{
  "n_layer": 17,
  "n_kv_head": 1,
  "positions": "rope",
  "rope_base": 154000.0,
  "qk_norm": false,
  "bias": "none",
  "tie_embeddings": false,
  "init_std_qkv": 0.0547,
  "init_std_up": 0.0547,
  "beta1": 0.9,
  "grad_clip": 1.0,
  "final_lr_fraction": 0.0,
  "train_tokens": 99310000,
  "steps": 12123
}
Each number is 500 + 50 x the weight over its row's rms, rounded and kept within 0 to 999. Layers, rows and columns count from 0. Numbers have three digits each. The size before them is the row's rms in percent of the matrix's.

# layer 2 MLP up, 640x160, rms 0.114, rows 142-308, columns 120-159
116:541528522467580446481440402436408508525479449513473534507516505488587486451552532458536515554491508500458472579536450542
063:538507490448475536446487525444554606530462516395508528439467567452506458526464516557569506460530501468475484516550475515
090:508482515553518463460554532547439422533578529597427387557518490472574501511507455592517511374496511585497523445419499480
105:487501596565545516524552509492544484552555465484429467583543480577468507486464417557492551526498540561566458438523527510
080:496480522556558540509484534521555519508517441374509518509520494444484495447414518533526573633550493452541540566443426497
100:509495469442444501529436468389447484550529472483450529474458491481469469399481425484488511542567459547512490446530572498
101:480485466526509521492464420503521426438489579482472526525421536510553482488562455431551482470457470501496442624444418558
109:509619428484538536537468506492455562464423474571417504470532459711512533525446524496531380572575457503518452565491472504
094:546541547532455501477425447458530353461451453510518513485613453458424512520602553463564502549441455478506584410476466517
102:452526555413523560529484473585486535516494477472523436474558501601582509420617500502551459461447429442509507450512525493
101:550482577497383462513562498557508459554606471508462426469503438477578533503475528453445502557426506522453439482542503518
100:512542522575411452476446483609536481477565547488432492483458552458533458514561532500530438454485463539472513484439405550
094:630530527525520505452481544466521534462401565483520460511492518501441587487470470532477570507567496464475540497484509470
097:571441494503637478520457423544353472539523562543468459453599516497579501492549556546473555408538522492434552506554615485
108:459510464500473444522526486459419526532571479517526493547501505436558557567500548546490573541522537464457578462538507473
108:470488615602492533476559503483489477506544527465530355536489427445382526439483462441647557454586538488516502464563426528
077:548582534515540545538497491575501485464421449370437584495466451498548453588519589437497634447481407545530573442489545534
093:394480450548529572451462422389533530452476486438557536464534520517495534485482377526492537470539535489505445447455490444
124:458574546550503523493554462594562521419530503500590404486490492472571468496589521455516556544469479507523556595445479485
101:525504576477529494426430510520548543436523508535536519568473490598498605513617507474439529464460475457448519514469549465
105:518534446474522519488523468508394452497497481460531502443390532523553561536465551501551570582434446479466518532547461543
098:452492460502496424506479521448515464470552552503542398440535430592403518530556470482394602563469503516544435461583453478
093:470512450467439519537467526413505410425495520454456422375475529482561467494498516567437543429474436500476523534549474535
096:520497571507440519573519466521530489426529434533535491511521527460502452518584588560490537457483522466564532420588502498
101:455517574437571504552492518493431510452601592579550462496604564541467431483591549410487443474445539472532530442534402535
100:495503489464498411568418354537509511470488562551576503448431565459466510427509477474511388502544505610464476486480510544
103:513440491446605484492460552495484515532581495489490548485450487519516479527494572505522511412551429459461506473509592487
112:500414532462496563515493477601526481464457445556661474435438460538510486500517483460543524556481524540534446477418485513
071:576420506472514501511482502524503521603498490532455417449441516527412532540523462530473425546511516481442505473395451523
104:467498532500431628559445562544540520484420537446509414465559521468396445528537484464545383495492517631585463505511594463
095:444553444564552482535366550591536547563424560475450557596530423465431521493456550481487488503501541611495434505490507500
098:416455452478633413505543477530444441507456520502438467497512520509530502469533464380527489515514518503501451573493497454
106:478520393477488541498497402420408546476593548447447474459504534533458547547500465490407518408452451580458528495457419411
087:502553554490433476439550474445540468552414520441492493458594565557449498526488550508515470580485467523491435475436555439
108:461476644516481520416453389560467433564472507508464476484606557470492492529574526557493455486509524505516547602412487502
085:448416464466450388564494352487468554532414540495577551488560516531492430509471481479579537537571431565472500496510453501
097:465514577502510483496362494483461484513466469475568507390514449551538549436483521500439536523560357538507460524501541474
097:503448398478535480564598484590440530444484558505599463470537541468535599468592544494475448527515470522459508491476494521
095:545496422425493495434454524441478601459534488492456518471537485511502523586535410446509346457499443527525513392468448494
103:470439482419548458534339559515461505586530513541485480494487451596549556521545454539556483573516466423526377541468511491
105:528471533584434599546479421584509409492555494477511525494495399483506492535553482422559450468452507448614544481474458443
111:556409494526494407437464493520464552559473478569568522493411412480510517433457491464501538582555519513445575495510487375
098:441479532496478502517453490423569502470510481536536488513455492497508481457498453431576511527481563524471523539468435470
099:472453559550537476519433515494562484542569651563438438512486547459459540473591595518435511553459540553541489438436413525
109:634524458506512552415479528530461387550505486558532501568452489569497508464533473440547520559602484530528293450460476508
093:487442525468528522449443572540460433579537434558570453564486437524528627520469527439499500434506489668461503523493525452
101:572483469513453388452470579595449433485580501558519505449503527587526542425500577456539537535486438472475522566468559572
098:430508565546486513536415526533491574473601576568577492447552484513478440553539542408484531474484365482530537471464471522
094:440419559529513586473483495455488417483438552471555518504519425467477461448476462478477524434445531455489450469489497572
101:529579515566479505522432494546572503506518571574428465370559430561466551447483454525448482491477480586577537443491459579
102:456430547544516483507380572501439543483467579551508454432544467458406496550591421530534525453513480446597510361549558547
096:482408460474517410640415485570519542482474503523665459458420487484554515512494450503540514486520508495560415461439467529
098:495504603467508495452543558495523427506466487513467409532408528548489479487428502494559530480439532632471545525468506491
101:470518457489481384523492542459477503523521480481474474515476509519465545581438521512497486498466522546462485545480529528
096:534612465488499505628543480497490503426593489511545527430613455507406650499485481493490525453507593513498463459501536522
093:568483567531512438506527458441373550493467477525506361587495578516462447557464459373574492523572525482513543457545504560
107:499478405474473479432408495488511571485470488436436568457479519594591518474476487454460488478465458549486370723516450669
099:516489427548536504500495668512507480541421515512599521518437450634524474563555466458546545427538498465465527509490537541
098:499488506509421516467461578439532470436590516527501363459470503436428516485501553450494476510421500547442513549455502500
116:590492453467530442439488509507399504496533408537535558455522553573505489517461410518457487526610428543528540458452530474
097:477497496485475440571512602499526604501491499499524528537581530466551542458535547502490559563590470538384380517532552444
098:557417523530534541530520597494456515431535484409500474495482438507514482514531504482448370469485520651572467500498554539
098:502494597451502464445524556561552441486466547545524557602468560481535491384532515476509537549526450545445502589512533595
094:462495410562443499503474460498456444498474454562462454469558494467459444486486566437522589518446517496460464482468510642
103:507578495502580461566545437478417613414606488473510540536540462498478496518556450397537533517487553490546524528470519427
091:516471386600509491503458560452562603501533410473536418509519463566391503447463503483501508544592523536519457503488476478
087:526509495602520484481389486503540515518511597455509421518574555457531528482482511472431412497499471566465476422429480453
098:509523531468483453613434434466552483494553475543524543675495496500499539591499460507541474490487401478573466488460476515
101:443519475523533507419509509572501471428584512490559532436492507515389522516533470471527542531370536463628559401549481522
107:494470495549484527505492451391498449453572482602473561524472641484513479524535402512550541416509480527517565589476453528
104:478484574520539424523539455511459501507436513563466506515568456512445504393490494494412501511588532457496495391675525475
095:467529480489474554539479471524513572541455595387456468471469425483466505557507476482535490581445510471511559552600491543
093:603511570528462491466527552564573549520583520544567536516595528439419477512527393464541445582568453659494573444487585520
099:472550418518493434618462464539555504514547443436533510558507509612490473500481577549525542536530425522453440557464532476
101:478492415467516528514531456461564582517472465511517458423550504467475493479554545434485522582509509566477496516468478418
097:500478518462392463513459494506635467368513542488533398427515436470545431497544573488509511484475419496592568520592495550
111:545519440525500558414537486455515488476623596464490551494552485566542420512587501391545423427388431441475478475446534489
100:515542427473540560627491492500477374496464635486429440451544517574420521511595420507535494591447495479506465392519483429
089:497529564552476509535505578507571503528444448494535448487513475526456474455602531502489561509490623479586471610455529539
089:480459534523427466578507605566500467504474509493542419565483434488546597474528504599544492504518512472490557498445479629
097:429531497469605584479540578432534476502503459483510413483464470538449504424424412558416543465426467553525463445503497513
085:454548618445501454386555479408488483466589498436534586534536434513500498398481401397470558535475501537573497561463532488
099:531499513503609492498509564403506484560434450538438502451407400532493511589549466560531451508495535571539554511455450516
112:482540586494468540537469502501534472500499473446486505656455488532474440563457523441403520564436529491442542437479487403
101:524432431516507509449597518438459452515517573543499468514611480502444517554425497494501484519585533517471454516492527501
102:469500548444505531515483635558494534472514548520524460559471434544550498411483503437455420441523461454430526469412486459
103:583666521534518572505451497522484508315437497570461541559570455584502456445450484472486391444511511457568479535511522458
099:535473532472437486555476488516440508420440503492468529571460439441558535473440448536533407464581510461456504486560480439
117:523544496608419519442418421481470473480535487586461490449581543528492556485484541617454470514532439463549510489460512550
095:510521500444617489485529464412411445506474455491487462539548567510417583460595542501488540576436494504482543462493558423
094:590529517542492532465526512532553418469517435567523436550507607505451500545542511409600538475565533444499548458441543565
107:494531489459542457444550540519492490501461554538468534443478383548450575493526558515530458509546546541545500472530463476
097:495591493509473561483446474479510484547543557558556516587521581550433505454459454476449525584476548576477461477470620499
087:463466517568591525508447457479491403557492526535436441419443520492469630589500509402460486445441554473565511376491454474
097:484444461519482546464469530522519503550560500504558468519471433451523516534459410426550487476459513487474429484422538499
103:521515630491515503456514422557523519426493574458525428462469504614508532474550499553524514507358435577500591484522491476
091:541491478500517571522499433474499517541500501564583329419440477533436515448488530458500462579528453506510510422500523366
103:541499504481469511467480457494531426454443503465464480539456547561421505487554561463425559534474543464492582470539438460
084:506415497547454427451524540505453551563572557514396529467506536570500479520464498513492534569483457500537441506470451536
094:547465566437428501484470489509499574519574540541432449496533533487475525529523469387486510605455444648456518438481423477
101:560582428544464335453417424528564410534487583498571510438482534530509548508580378500504486461575488576501409392497555503
104:602513496541486492505478551544397478482510459484485518463407570495496493458470522514493489598569534569446526554477581538
105:549499565485508504410534501519541563416522513466513408487519509590426534514545488557465559571459463573473481615538583569
103:444523544454595493605491580522378468537495520457462404514525527499408539479469536453460518473432487452512448452461564472
110:570523494458552476466488558410559513405447489485605392539565451421528504531504490506556534502518434445580555534524426446
096:468497492475571409499460512572528493556483541530537414518463528613466458505593586511461474501498495436390552538529468475
096:475545556555524406464523450436552436534477479541533479461508487545529476468434520598529511460450479567559409547540542495
104:430499507483558482495550445547526471556529534475604489459483499428436482543526470536535437534556485496549466492460508562
101:526470546468466499469522378439434472466453506527464527527514489561510532567429524537511423431515524528526569413510500581
114:594557478601501498534489474479567475468441457458531512532473522517468510539478497531483421532494498430551563417437504485
098:446441556503440508534480520404444607501492492528456502470508536489511516473526521465528506480510548547559390487493610491
096:462491533510459483428551499575557435528457474515464487564406521451548459445536440517539500517532602545553532562473554514
095:524547530507489450496350520476610467472521507503471394471554567498467515472554461477592492463467521518421468441517545485
105:443446511568486459445522368456478463549530498432545468473542445469472458561536513476440515502472485475509440548539537526
105:531457453401514413467408398518461450485456601402550498500574536531471579481449484546549454489474453615438486486567516483
112:425584570506533510524559425510469455562556471475552507546523508468507457497496562395497528532548433555533552459500526490
099:503478501473467528454444453450459564404520525580498544514519438514506535564529539403393508418559420546485486707474429465
097:472600456517460516444515547487467476556535424512448517513488463519581493490492533525498525542503379622655469542373479500
097:452562461511465502439506518375541446485457463429493436424573518465554508384490530519487503498471490563572487460533554457
104:480478384503531453468596533490482511494459529473519450454507482491494513419466545490490511531480522425524464525507482531
120:511439461580485457480403506455411488504530499529597535525532426500558434612458500462442330532538554484441432554514519505
102:501524410529501478572564547480502466517638575415503572521517583512469556529396538541527450550467516492541446440526489425
103:521551546499500549563534576484471508579557529489486543506478495527626502551517498479479444574564562508579411521526452496
102:551463544531449518570459523592477477510504525477465474512495475517510478512424543561437493564459506541542538548360524554
108:527515497467464531523483579385483526587494488545532418480477495576476491481439533470513480578563471398558505487467521461
098:521511465467476567468390553440475558476582683507490517489521545473523510567520518496421533500511410427420534470463472491
088:486412410489427499478464449450463579513439477475498499569537406581487449520499429439499400513588477472392472486505473438
096:434556492532567484508537527508478478472450463510474452508549536517472545501558516463504449542372610504471512535557492456
095:454523505491494520486608568397540497518459528462453531504527515508465494497509512438443476534539520557471555532465461580
105:545476565528430513540476469462466515431589515426482493542522457581507576519413379529496499488537519481548581455488497453
080:443563531617451516476505610491550522496450453436491531521500416562534493452534545579547506516520496596550518468486456580
107:538476474444531460540479558487532518449514533533551538560458392470583430501477482483501450540495559525406566490529492544
100:510512508394537456467541501521466516467514489446494533450578478495439656481439492518408500479503556539510506558564607457
117:496529554489519570525481476546484564516557540553469566515577521505488643448449430524353549429500581541623472539543521563
093:493559548426524544575579502621508462468465533572489490492544460454433422543524501511420529435490569571467527448469506549
103:475591560472444529502520550550479507489465489560450484598518542538558613452446501538531531461526449519428515445585497534
121:590632522504519577491452478455474491487481391474474420520582428460473462569467467475571450509500548511448502483542506536
117:492556428498465500509471484479539449500506444474557566528518481513550602519534537514488562486462562478495508559564527452
103:436496474544482550518542481468510534486513486518615418525563520518572572584464370559514485449424525610521462515577510468
106:557497474431476516506568583603469514497478543553605463451550403520564499557551437501413487537636496594462516516509473394
092:523477480493477504396534535403544489518604505569546481504501506511431447499490525428504474448497456607513479459447541542
100:535544519442553464547403499405534535526497466475467497488542531409556485478433504519525448489523525491437532569510463479
089:538539480447452505422497476505474437515518512615398525535610485511544522441545465514457465502494491499482508475474556447
098:490537415516400449552529471632506495497449558572514488486564583569499560498512457493538560603579522568551476485459452542
094:518495519461576477494553504442472534585521565465497549518481501490509612599445490480571501531594494434506502502542577514
110:469516548478479454538525479489390524452544465517492550503516465501569491505447456324541543516581547503490520533570463515
106:510514441434557512436475430488556414464508513631576510469509488549479442518462447497469494553546529655496478571553447505
107:478538440464483475476578519488415567487589588409540541532512580496463512381484554542480526462464547572576403486595451607
100:596575489495485528533484544459502525490542579546509503557518550545543559471379412476519483426523467563534585471478585565
089:548534556568455537557458491550540476543484534526505550551566611502501504476592491571523563494530460573580454464393473537
093:519504644504619440538457452513491502520613557603520453564500510593508514469627394521464521478479586456542508467492496450
075:436554501495567596495554495505457523591544462530510474504439541453543386431490497547518497597452450465518550462472528455
100:497517571530477484539530531474359584491585555442573521408613480500514537521469513433468484501519462451545491511504519424
090:518621466473501497531509526382496558405572473404540483472495490585442552467500431451513511465570450521490521524452550459
095:507549433558631432433460583459517439502508512424587496534494429488480518438406538424437563439524465487486479448437663473
099:494478577463439484450523491458533571519403493506556432542580518539478429529486415500455529396532635550492522505430431499
105:494559499521509498551522527460565433380508583542497454505521507478465465583484561396517518538452483499505467458526429486
096:496469545551500441423506508513552542578494521571384466460468478466500473430602556509554584504493593539507543533435526560
103:537522414487588470445580587465529450512529440445501502546503556476568483490442384551432533431495445493501500547483539429
113:542519545536616412429485443513502449597491643450459414540496497518471474547523481549458513539454431472496439453515476546
109:561552554523460513527577440552536529525474509450510447553534472515521477423497474455363527525455433530542548525551416579
096:483528478489472545609480489444475525541495529423488486505566571508596465538482429534462513540520465519478536543440473568
092:571555572499443456492455542524465506524513526587566395486477441533495511518574568545496462544541496544569446451454436473
094:485571472408551485452493521485460454390512623492521513549554534471450546615543497559550557494543523599402459480512566485
107:538591494518572529493547503524491559452522437540438482536500487447452602540580564577512525474535502520505463511478496466
096:511484481507537563436396503580512443546517447548483471521439445444480444444551545538484538475513457513538443582458458525
090:541463500438556531461462480491470398503524481527486501559540585608491558514474480484520534474423455447475512494596465519
# layer 2 MLP down (transposed), 640x160, rms 0.0269, rows 142-308, columns 120-159
112:436495460505458513485479562577463522511462577497469582440440547565566470490478582501575534428416514509528547437552478455
078:478532536506478459544453389572483494517549556545546471631540453612514617545509468472393416478489470518486516562449559531
102:439589453464522481546440556479474534577485508549480431476519560524457535511587473525584527489491557496539511458491521494
106:520501486514490520540562573487538473529531540511521425527572480537450436512475511530469605608523517476478448453498484471
080:563492502433530377483421441416486480509513528632492478570485471513549481565500428513507439393445500516459471462540565473
085:543443479532462512518531601407501497535442450518468472506473562599470407552480416476500520590565547504486520408511516423
096:504580558418415470424506532569536460490532429476501557547510498547528495519435513554536510460490498580491483476453488596
093:522486451511513533495527567445421564511483533503424539419532473508598473508382546525515450555475478400522484532504454460
100:469517451549483488446490461471478490505436466502464504529444558456503610511544494589575572424475503481521442604433478549
106:454481537422516568526535506531522437424437449486457442478589540624554453449509530493408456529467399465563402471584416449
097:467473516517506486506460488501518466481472484569487455472428522419485509511464433491487554502431498551431611508554592505
099:539562517552533520440529484533481461524490501572526485485590566452441481481460490558498511493469517574430563489567458562
103:505471440539518506495586530400579635538523429454483539576619517487611454471473466401520523514531527472437420430539488554
098:571478449467593486497467527520500572490512513574488524517470485486503497557488500591502486498527451593511517447450554534
109:480455495458434639467521548552509439509486504553547482536485455481437498462518392509510442478499524485473492540497470565
105:514480531440542493490479430491500430460479423552420538424555554523520527460455530553552494588602561478486590373534538529
080:443403451523463431472435454495500542499585519512615511522511495502472536398477514414511399439539462468452489615542474444
096:512449455525414525425420492540433459524548495480484441523446425486480477529480497515584535612510435437543432470508447536
114:444519424524548568458411497578647535400470474449456448380440553447593508509459484431530517565508483539562625543540517385
096:400428425445549498455519539455489506577467402408495448584556543417453464483541509449497511433528425482515474449480470380
099:534462468481522496504465547492500437448513416547455564452466530517449480496524524523535462425582512467545475463584443498
097:528430561495468550464479479624543522509451549472466562429518488483568453437491505553509493426453492487509570515520538486
089:562457508528445446448468423511544492504523402501530526516535498554501457467583513451547555515536514466507444573609561453
097:576520491552517454427535581489449511440515542516401507544584368488413465501483438455440411458450434568456450516464573503
093:498430533418527440489597540640486504553479490494482542517522622432553461516502506496512519508451486478526491422550434510
090:503395500470600469558544498470539556510548439456483346493483471540474511436503547511416403513490461474534495629454525529
105:432469482512520499521541431415566475626473484454558441479480471568464493449529506448595575518549459452450539401493523526
117:490545553495474570476546512516563496461438416480584489490384492494454472501547503548600583555532456535465535491497604527
082:495534502524447564458457465505560449504503484610542514496499427508510504469527511458525483454470531454537604552559497484
100:592416579544519532497493514527501477539534502487556551598543461565514485546547510481610501497563561518528426502489479487
093:516436510559546482549515525567528569481592376511452488515511498481481506483399531436515506438421649518528450430425470420
114:447530554564529547454468523510482464605481575496459614547485562472577530539477592503481541381525559607486458425517430510
102:518535345531523551444494468534513517517527458491543530468520505511486424505509438461482411524428577493494475411458458440
083:508419505537510509514498406507423487525483476483528521487483500508545558478470483463605549473476519531489578515502491539
102:515405515528490548489449467583564375532457499537534447472408426484525434608533576514563451558567523590459507540519556530
086:574475511502594451571555428468473565496615553569508455521480529468451520462502587446523450446516500440491521608521590508
088:481490548464586457503489426504524527492474494371504513453572567563496508540567469473534480568626512532491454441519452541
099:462422393560547463553490534443526559496527536449528569481498504477581488514617474633418442532546467519497444446514394464
097:446537463427553482495582458449483449451542523473553480454509509530581405546583515496484509488461547480521496484464533536
109:588490533492462530571490404541396504556553527555579563534458441537536551577404479606566474538404483556505463457493475536
102:536467506551425503518501421554502431477489463491528511562503489438471531419426472477521449433441480405552551460526554444
103:429511455458640500440580520439532567465497427530584499548382441525545457452500528480590489492571547553519481464519453556
092:565520539570579501387498421439444494564299471501515475582453571516495406528450478495475494475548623591470538555428516500
099:552490547459458591419551479526464537426448465550447500516528456421536562442499443528511526410515630491444463534545528480
107:556586371560430507424523443520507530505498424580522482478418493483538436462532419497472464437602530526552436508488463491
090:524475526497478576588507425621520446578486494492467467479484543540486530459426574472507472516519508478456477499535422402
107:572429536557553464538484530491411513481523536486440532455539527514535564444478481523553363500510556557443514513484439574
097:467508440500521529432511455540575566499473532457453486463503559490476496563642457494454398476585470475521435461465389467
094:518490481618392521521502551487523519505528393446571535498514496499539453403506556476523425470531596440445522452482425422
093:466427470515616546491436491479631527466389473512464454524565429436456467463488552495485544486484532569531448532528573503
099:508457504459471540468548500412550511464500497408524607498467390482510508393523471421467480400509614497400539466492518446
091:487486419551511519500524556464550480547478490482520573581534482499483410512596511540441502498468444393582486524541490543
105:466429582449568475577454496509551583568505497582467546504464519574341461504447471499544545484526507564556474521481519538
095:430464459411543526579588561586538501420410436416386542439497440441464535565538506634611504560533540559459460460564490491
099:468499558489424566493526516479511537539382460469480552491502454490561499552496498522571585483476477560525511422436421505
100:463506482475459495475630538474561390570481471550491522502537584537542464455503457532551483486510598562608562429497538545
108:574568596577509431542496536527496409553467499547534543456491493493434496483497534515557540493497492521578436476473446504
105:461553516530532524469481507625457554429507432576577541462539512531440453467414474477511466471457520517418612442515499430
088:478492439435538480417518548444526536519533408423570481464477489471503478555520459497525549494496473510426578644467508545
107:514486510528462486505493508588532547506455488474522538475478481496513449443459473484520522546561575459543560440513500419
094:481475524499502425515522544581533541514557481566472475507521462542458527541467494536486412486462491471542442500424545500
110:540421583477615455574515568516436523491438532479477537480404471490456517452462430495590506532471572470559461449525489543
104:481454371552525591569467489479506517534555474547526491416558597588529367642503530502521500492551428506485465492503559432
084:494495564468482416482550604422556528486500525444472538500511542426556525395475473530451528492478493494415350478438474543
109:496577502471471570476491526547490554454554424429529497499498550502576595435491546553537600559541481449501532477523483518
095:557456493455520502496489363419533536476533514506551467551463417451427541422533603442397482430534514525468443466465495430
096:471560424483540502476574545523507489529549465507460523469523508542483580477550558490471493537470467427515620595457470480
101:468457507502461602588562527476462544519474498455518524490513401526418448502558469509540487570588487446539420541448462565
092:413472490442503504472565570520512480456603440489562590536532500477499433564491453504521419599425554453530455410559481486
107:424424489439560404479424485578523587439521354439452510497532451565494532492506509527611462480491474555485533537512467577
099:570581514439456483455525541450523498542515572507475541450492461405442463454517463577553494536470547521472416465597544439
099:486479367589467470434504539506545442435573474525466448563535565550558543550512525486492489465500525499468591438511561458
098:525540505463528535491488491508560495742519526482478541404538504488425518484450530513568547450516477457407537499504539533
111:497514548454512536454510425551493492531510442505447567471537536507455481439511410510574511459474559498550540459512563415
096:494489553472493436427506505435519549509465522429527534511510491414519440434558470462489427496448485517471425474398454388
102:482509470548471537517494498437542542416487495429618502451489473529506508498526496444588512474444435547559476544530467496
101:528477552534541488457507476556553466536575523503522541504541530565500442463512537543492500446464561523500386497475379553
105:488398490490579484545632575536509408477522607481482507611534524509512459514587515555591512575434451568527533497598422585
104:526483438527438449543557513584483527434544540555493564347482479428514531458479601523482529577539578526535529500584476544
102:505524412451558442508504513492513426610474513559367522490441531448494497438530422536512406498574521545453504467481415440
107:576442573475518393478521498502562549487609545467491522568524442506491468541436475405587576567619510537467457469553600540
096:540577541541518528512439506523510497534486448494516483488388445484480524569560456498470472477540435482454542399556465492
090:548552459540534463480564504522538483515516430533524422521461495500545538433529518535381538504491484476536466512511449504
112:457472487435473482558544543479515511438547468505516494526488488522547516504411455436478496532453451572503461407494500452
095:508604563454418421451590487452482447478348410428395523490312546541523522546464494546566511439464526484484466441552465451
107:479570454568490544493537565554474543386522555394518433484523572509548530378500543480449484443493568536611496529496560575
107:621508505470550596500407564569498450486382421438460477485487439479555385490524570515461550575551533474528555510494584467
098:419458541512458402575607459507459406514447469524469450573485540466464523425412467517495451505566476392420540562587480525
108:481465517535417486518510506520448472588519423518491519480509553504453539479470433543483507524517520492476536463538599501
095:458531498549461461542515539525472576484480512510453509409529448466526474604424387478517479420435578566493557545572523513
103:485507478525397616511542481522488483521490495438524499424559552427500470499529446515499503547638515400581468526458521492
097:472483467536657469472516522570496509447475506635435613435480496477528519555504434509518487600442467494502477546519544466
102:501422462552409516497508480602441447555554550631445500602521490455523497492447458471474569499479502505489610444525588520
103:405491448519494451520479481516469491496492483468517632481491465515496497506606605534464486449474546534514543570440456512
097:485473543462511476473553590555513615509531462520430459435452516514548486464439429557603548472434461511520554442432476474
102:462487480488476484555460486471354537575564447431573510545523541536547536482498493494482457496583505513448535466438510533
092:508513533493498562580489473546450531532548491542506495607567449504450433508542516499438489427477454438444459550472535585
106:519488560490490444457497571567498580487579571546537566494484566370533577528508385455558390601574442417446514547472488549
089:483419544457539407467458463486487553596387478435457463517479568487514480518558460430568486480429540518508547587466527431
091:544374485592497529535507547478491562549462637529547484572543512457537463451498553459494489508475430500498482536514491514
098:469593524550533532476529607515528465528485547463492522470431486470497477446444510516516562541496485594545528528451502470
095:463432460533509448444530465527447613507472496519540512493485504555562400415500503550534505586513613536484502485464444475
101:583441550508428463590485508549480434517572544488547514485487452572494542546482513557538499510477463445497560490418589478
108:440474521503522465566484496479449457547535463543471454453538540524518465455514487480548464495468442445426462502454430484
110:550518502555487497456497639517498520393490437508556419532469446494499498433470444499527505542451418393603481509448552432
091:506510566521479516500514541579371444371510460461495548476538491429571600501530494499521476525430570557509537547586592463
096:489429448541578475447503480461544553669475418461617577526412505520527457502468545541582508407539475457508431401513509467
105:469477523533542503579450532438594490542501403545615436565550502543467451472510498546378525522535485444536431490501531502
093:529464458486555483538390527386483505631511548521576568511510460477478441508454594493514539546525499390477490447533447487
098:552517451496535554408488448581534527447447493467488612471454539484589415465517586522441567516509525496428500483529509494
097:506455525475423587501552479371476553424474497412523519451535464516444528442469517487537465502423465428523516559491465462
089:453519408390558475550508493567440581509476446458512482463440539443437425529577476559501519560518499467472533497476412487
107:559571366548536497457534459521448480495514419519539490481491456532521510466540484603479497458541407490526610593508505449
105:520494461526441449543489523515440505528484465438554417459511464465551445507436467562473532413414479560581438428504496488
102:531554479540448495499488490470457633552548556527449603374487578544600527537518576504512492470480452542398449453554401485
111:460486474498501566539475436502436507480508456455509528456474495424485491480458482508549551464475456456528577478570571473
104:473512472396575527469497571530468571504446448450437510519571455566520459551515458549527540446446539565478563457469526386
105:494493486396482556481469462438524505471553535537547500511558502459384525524587427473530521468570457399471570532564433549
095:499528448481562469452575572437529488507501558386482497505498526400466575526500571524596509461561456547454413543479432480
110:540553456497524564533477432481389483530491531589482557584476506433501463494479566523543588504474611487428544451476456480
111:457481502608479590553492573522380480475467396426476432533548421430525510459490541407497564491438489508460556484448501479
098:412492473502538471507487534507526514489513519473420448555519483475507519639493535565517552577417541485575515450483453484
109:518464590539463540543469569575523411501385477472511467510556517407473405499478484492448451499488526451492598484463458524
101:503617527459539473434466489482545586490551515443573433505508544487484532564510467373490531443628473443519573535502459441
111:461458570520448493513456535469470511516474485501582487590502544476471508556504429499502637526520613506495456506532483510
090:494542508471487448502459565475552475521544659517553462496461495577499471505603498467507487570545435467506451526492402591
091:448515541495580536497478459452455495489567574404460455491472516533467608454522516562456553431487442554468516505512515649
103:558485574522608467549520572494387532484533524415483510504413459460530472436433557525542476511476534533492430394482509425
099:493500450521515486536419391448368534538456485485546542517488572445509458489457486581510509486581477419445532495447499577
096:445493515549427461498497404416393519510519542451479484449497433510416473489611481500494503512579477484472535608509516522
082:529543500514470477494406352491389493522555543514542489489498562481479595454533436399483495379527491424461575547479556512
100:448497460533456478446608488458525402430496500574574504579466468469427463511464490564601519452519511467493504463463486613
100:484500528513460534482529538438471581445517556488514577467536542494522546488606496528532513425496386475507467423449456476
115:503431439468500565458525573493478500461476515576471589507489440499500556498474488415400588437446444426508484500555571622
096:516495337439515548489462442467587571460537475556469538503595512460522494480512530534606523546559553505492534509480432548
102:434506475379521471581560501490585559489553474522440546580417443452485584475529447502461521457555431454441516502502561550
115:491582495485552564530559489472535485482550531548460547474501477495551560539418456453493478555489412501422448527604591528
106:572515387590563455414587538483493445474464502517501508435522404524472400462524543493426557502476487516442522534578537528
095:583499361502609510490543484500534471532543404454579607455522495485477422549458515591444431478478521517535568427467465469
104:549471503505433499450450512488571510547444524579472516485557482460484493494524439481626546520501548537457564493362455490
099:592426546496425552451516493328520511524566511429469504432468542497408446564408558481594554546459467544465499462476500516
108:505483482534508452479512433468453513495454546524551568542556513547494500488597509537470512500471492571434571508516474399
089:486487572502537474558485423468477609523481536486438586498481459506434529413564529502547555480487552517406582439506500522
104:470478525497440566538451478449462605509514594420471515531448447412436574578549511530500458450465475468434500546433563501
091:427498574578478461413475535488530530537527423442548590551415482474446459553492490515476477466558441527516451460487503505
101:510507363436503522474523513569531559454385479478460474526495532562485548433495430542500493583478580480516487497513528601
108:485465522412581453519575465516591502552465432423499512525500536538489544517436487473592458489468490481448493362440465496
113:430421458582482473471495547457407480450484529447573592496545430490535450560423576510601545595478547420475463559499443485
103:525486481435600477570480566483473387474516537458501496496488583488612491514448604488501479459525488521473472471574503491
093:474494480494526520494499577472488421556456519568508447437549478384466629546548630536561515521558520510549479527583505487
099:479483424496487547550552593546550434532527441550554553552429348543616481481484430515528509513406514513393586572488481506
076:552488575477555470473434472507544532390546547572460509621520429516507622499460432455452469400540512491467572512485514498
104:503529433434358536557432495438489450587552525500589426527555469436497491584465423504525507555488441533528543459533503531
101:514527509459519411539588499552475524483521586496496522583558503423522458550551503545583565495522537489576456387474445438
101:493503453562491471532635543442496464432448465552471449477515489443544334427440498542455494564521463458447400436503532452
092:570490524539447498532558575585444511501488514524480548467528468427493409596537512493475545546495531456485409446454491533
094:468427493525426490571541447553392566419517527502442495482488442577462508541514508466526521519561473416517560545502500524
107:476495552394510551584557501418518520595508475482514426489506433616546479448553473527600442556471501492543484573551535570
090:586458456444579504520502573449523494521470534503504509532469554379542559515539529474567467512496513518509413577546446510
112:481498526551492448462588474462510450513542545513417417543511413486512563569463566507520512439571592470474492560570419536
107:522481578439541433506543559533464521472419433530450499432546576579507407523496476454498410551510489535500486462552496568
090:437534534580505511465515554411546531546535404492520512546531526449561304543401535514549574605576525515517575373491458535
108:502482455433515540465501460547464468581506479554502461508442601495470597506520420513549403436474492484558606589468496523
090:576474532564545538533504485551550576508532419535467473520455377551569481497415449421419521530517553392558540557472502481
102:478504488525490623525503504520537462444492506505486429530512446481468564481451532521555500459484564522495577519440457462
091:499513499466450521463476427567487473497519510554508507517566423565522492589550451538567590393420506567490512507572589482
089:535492517530587436555488532556505444491546500467449523458472527471508384452511491561501503601516365462480430586502442459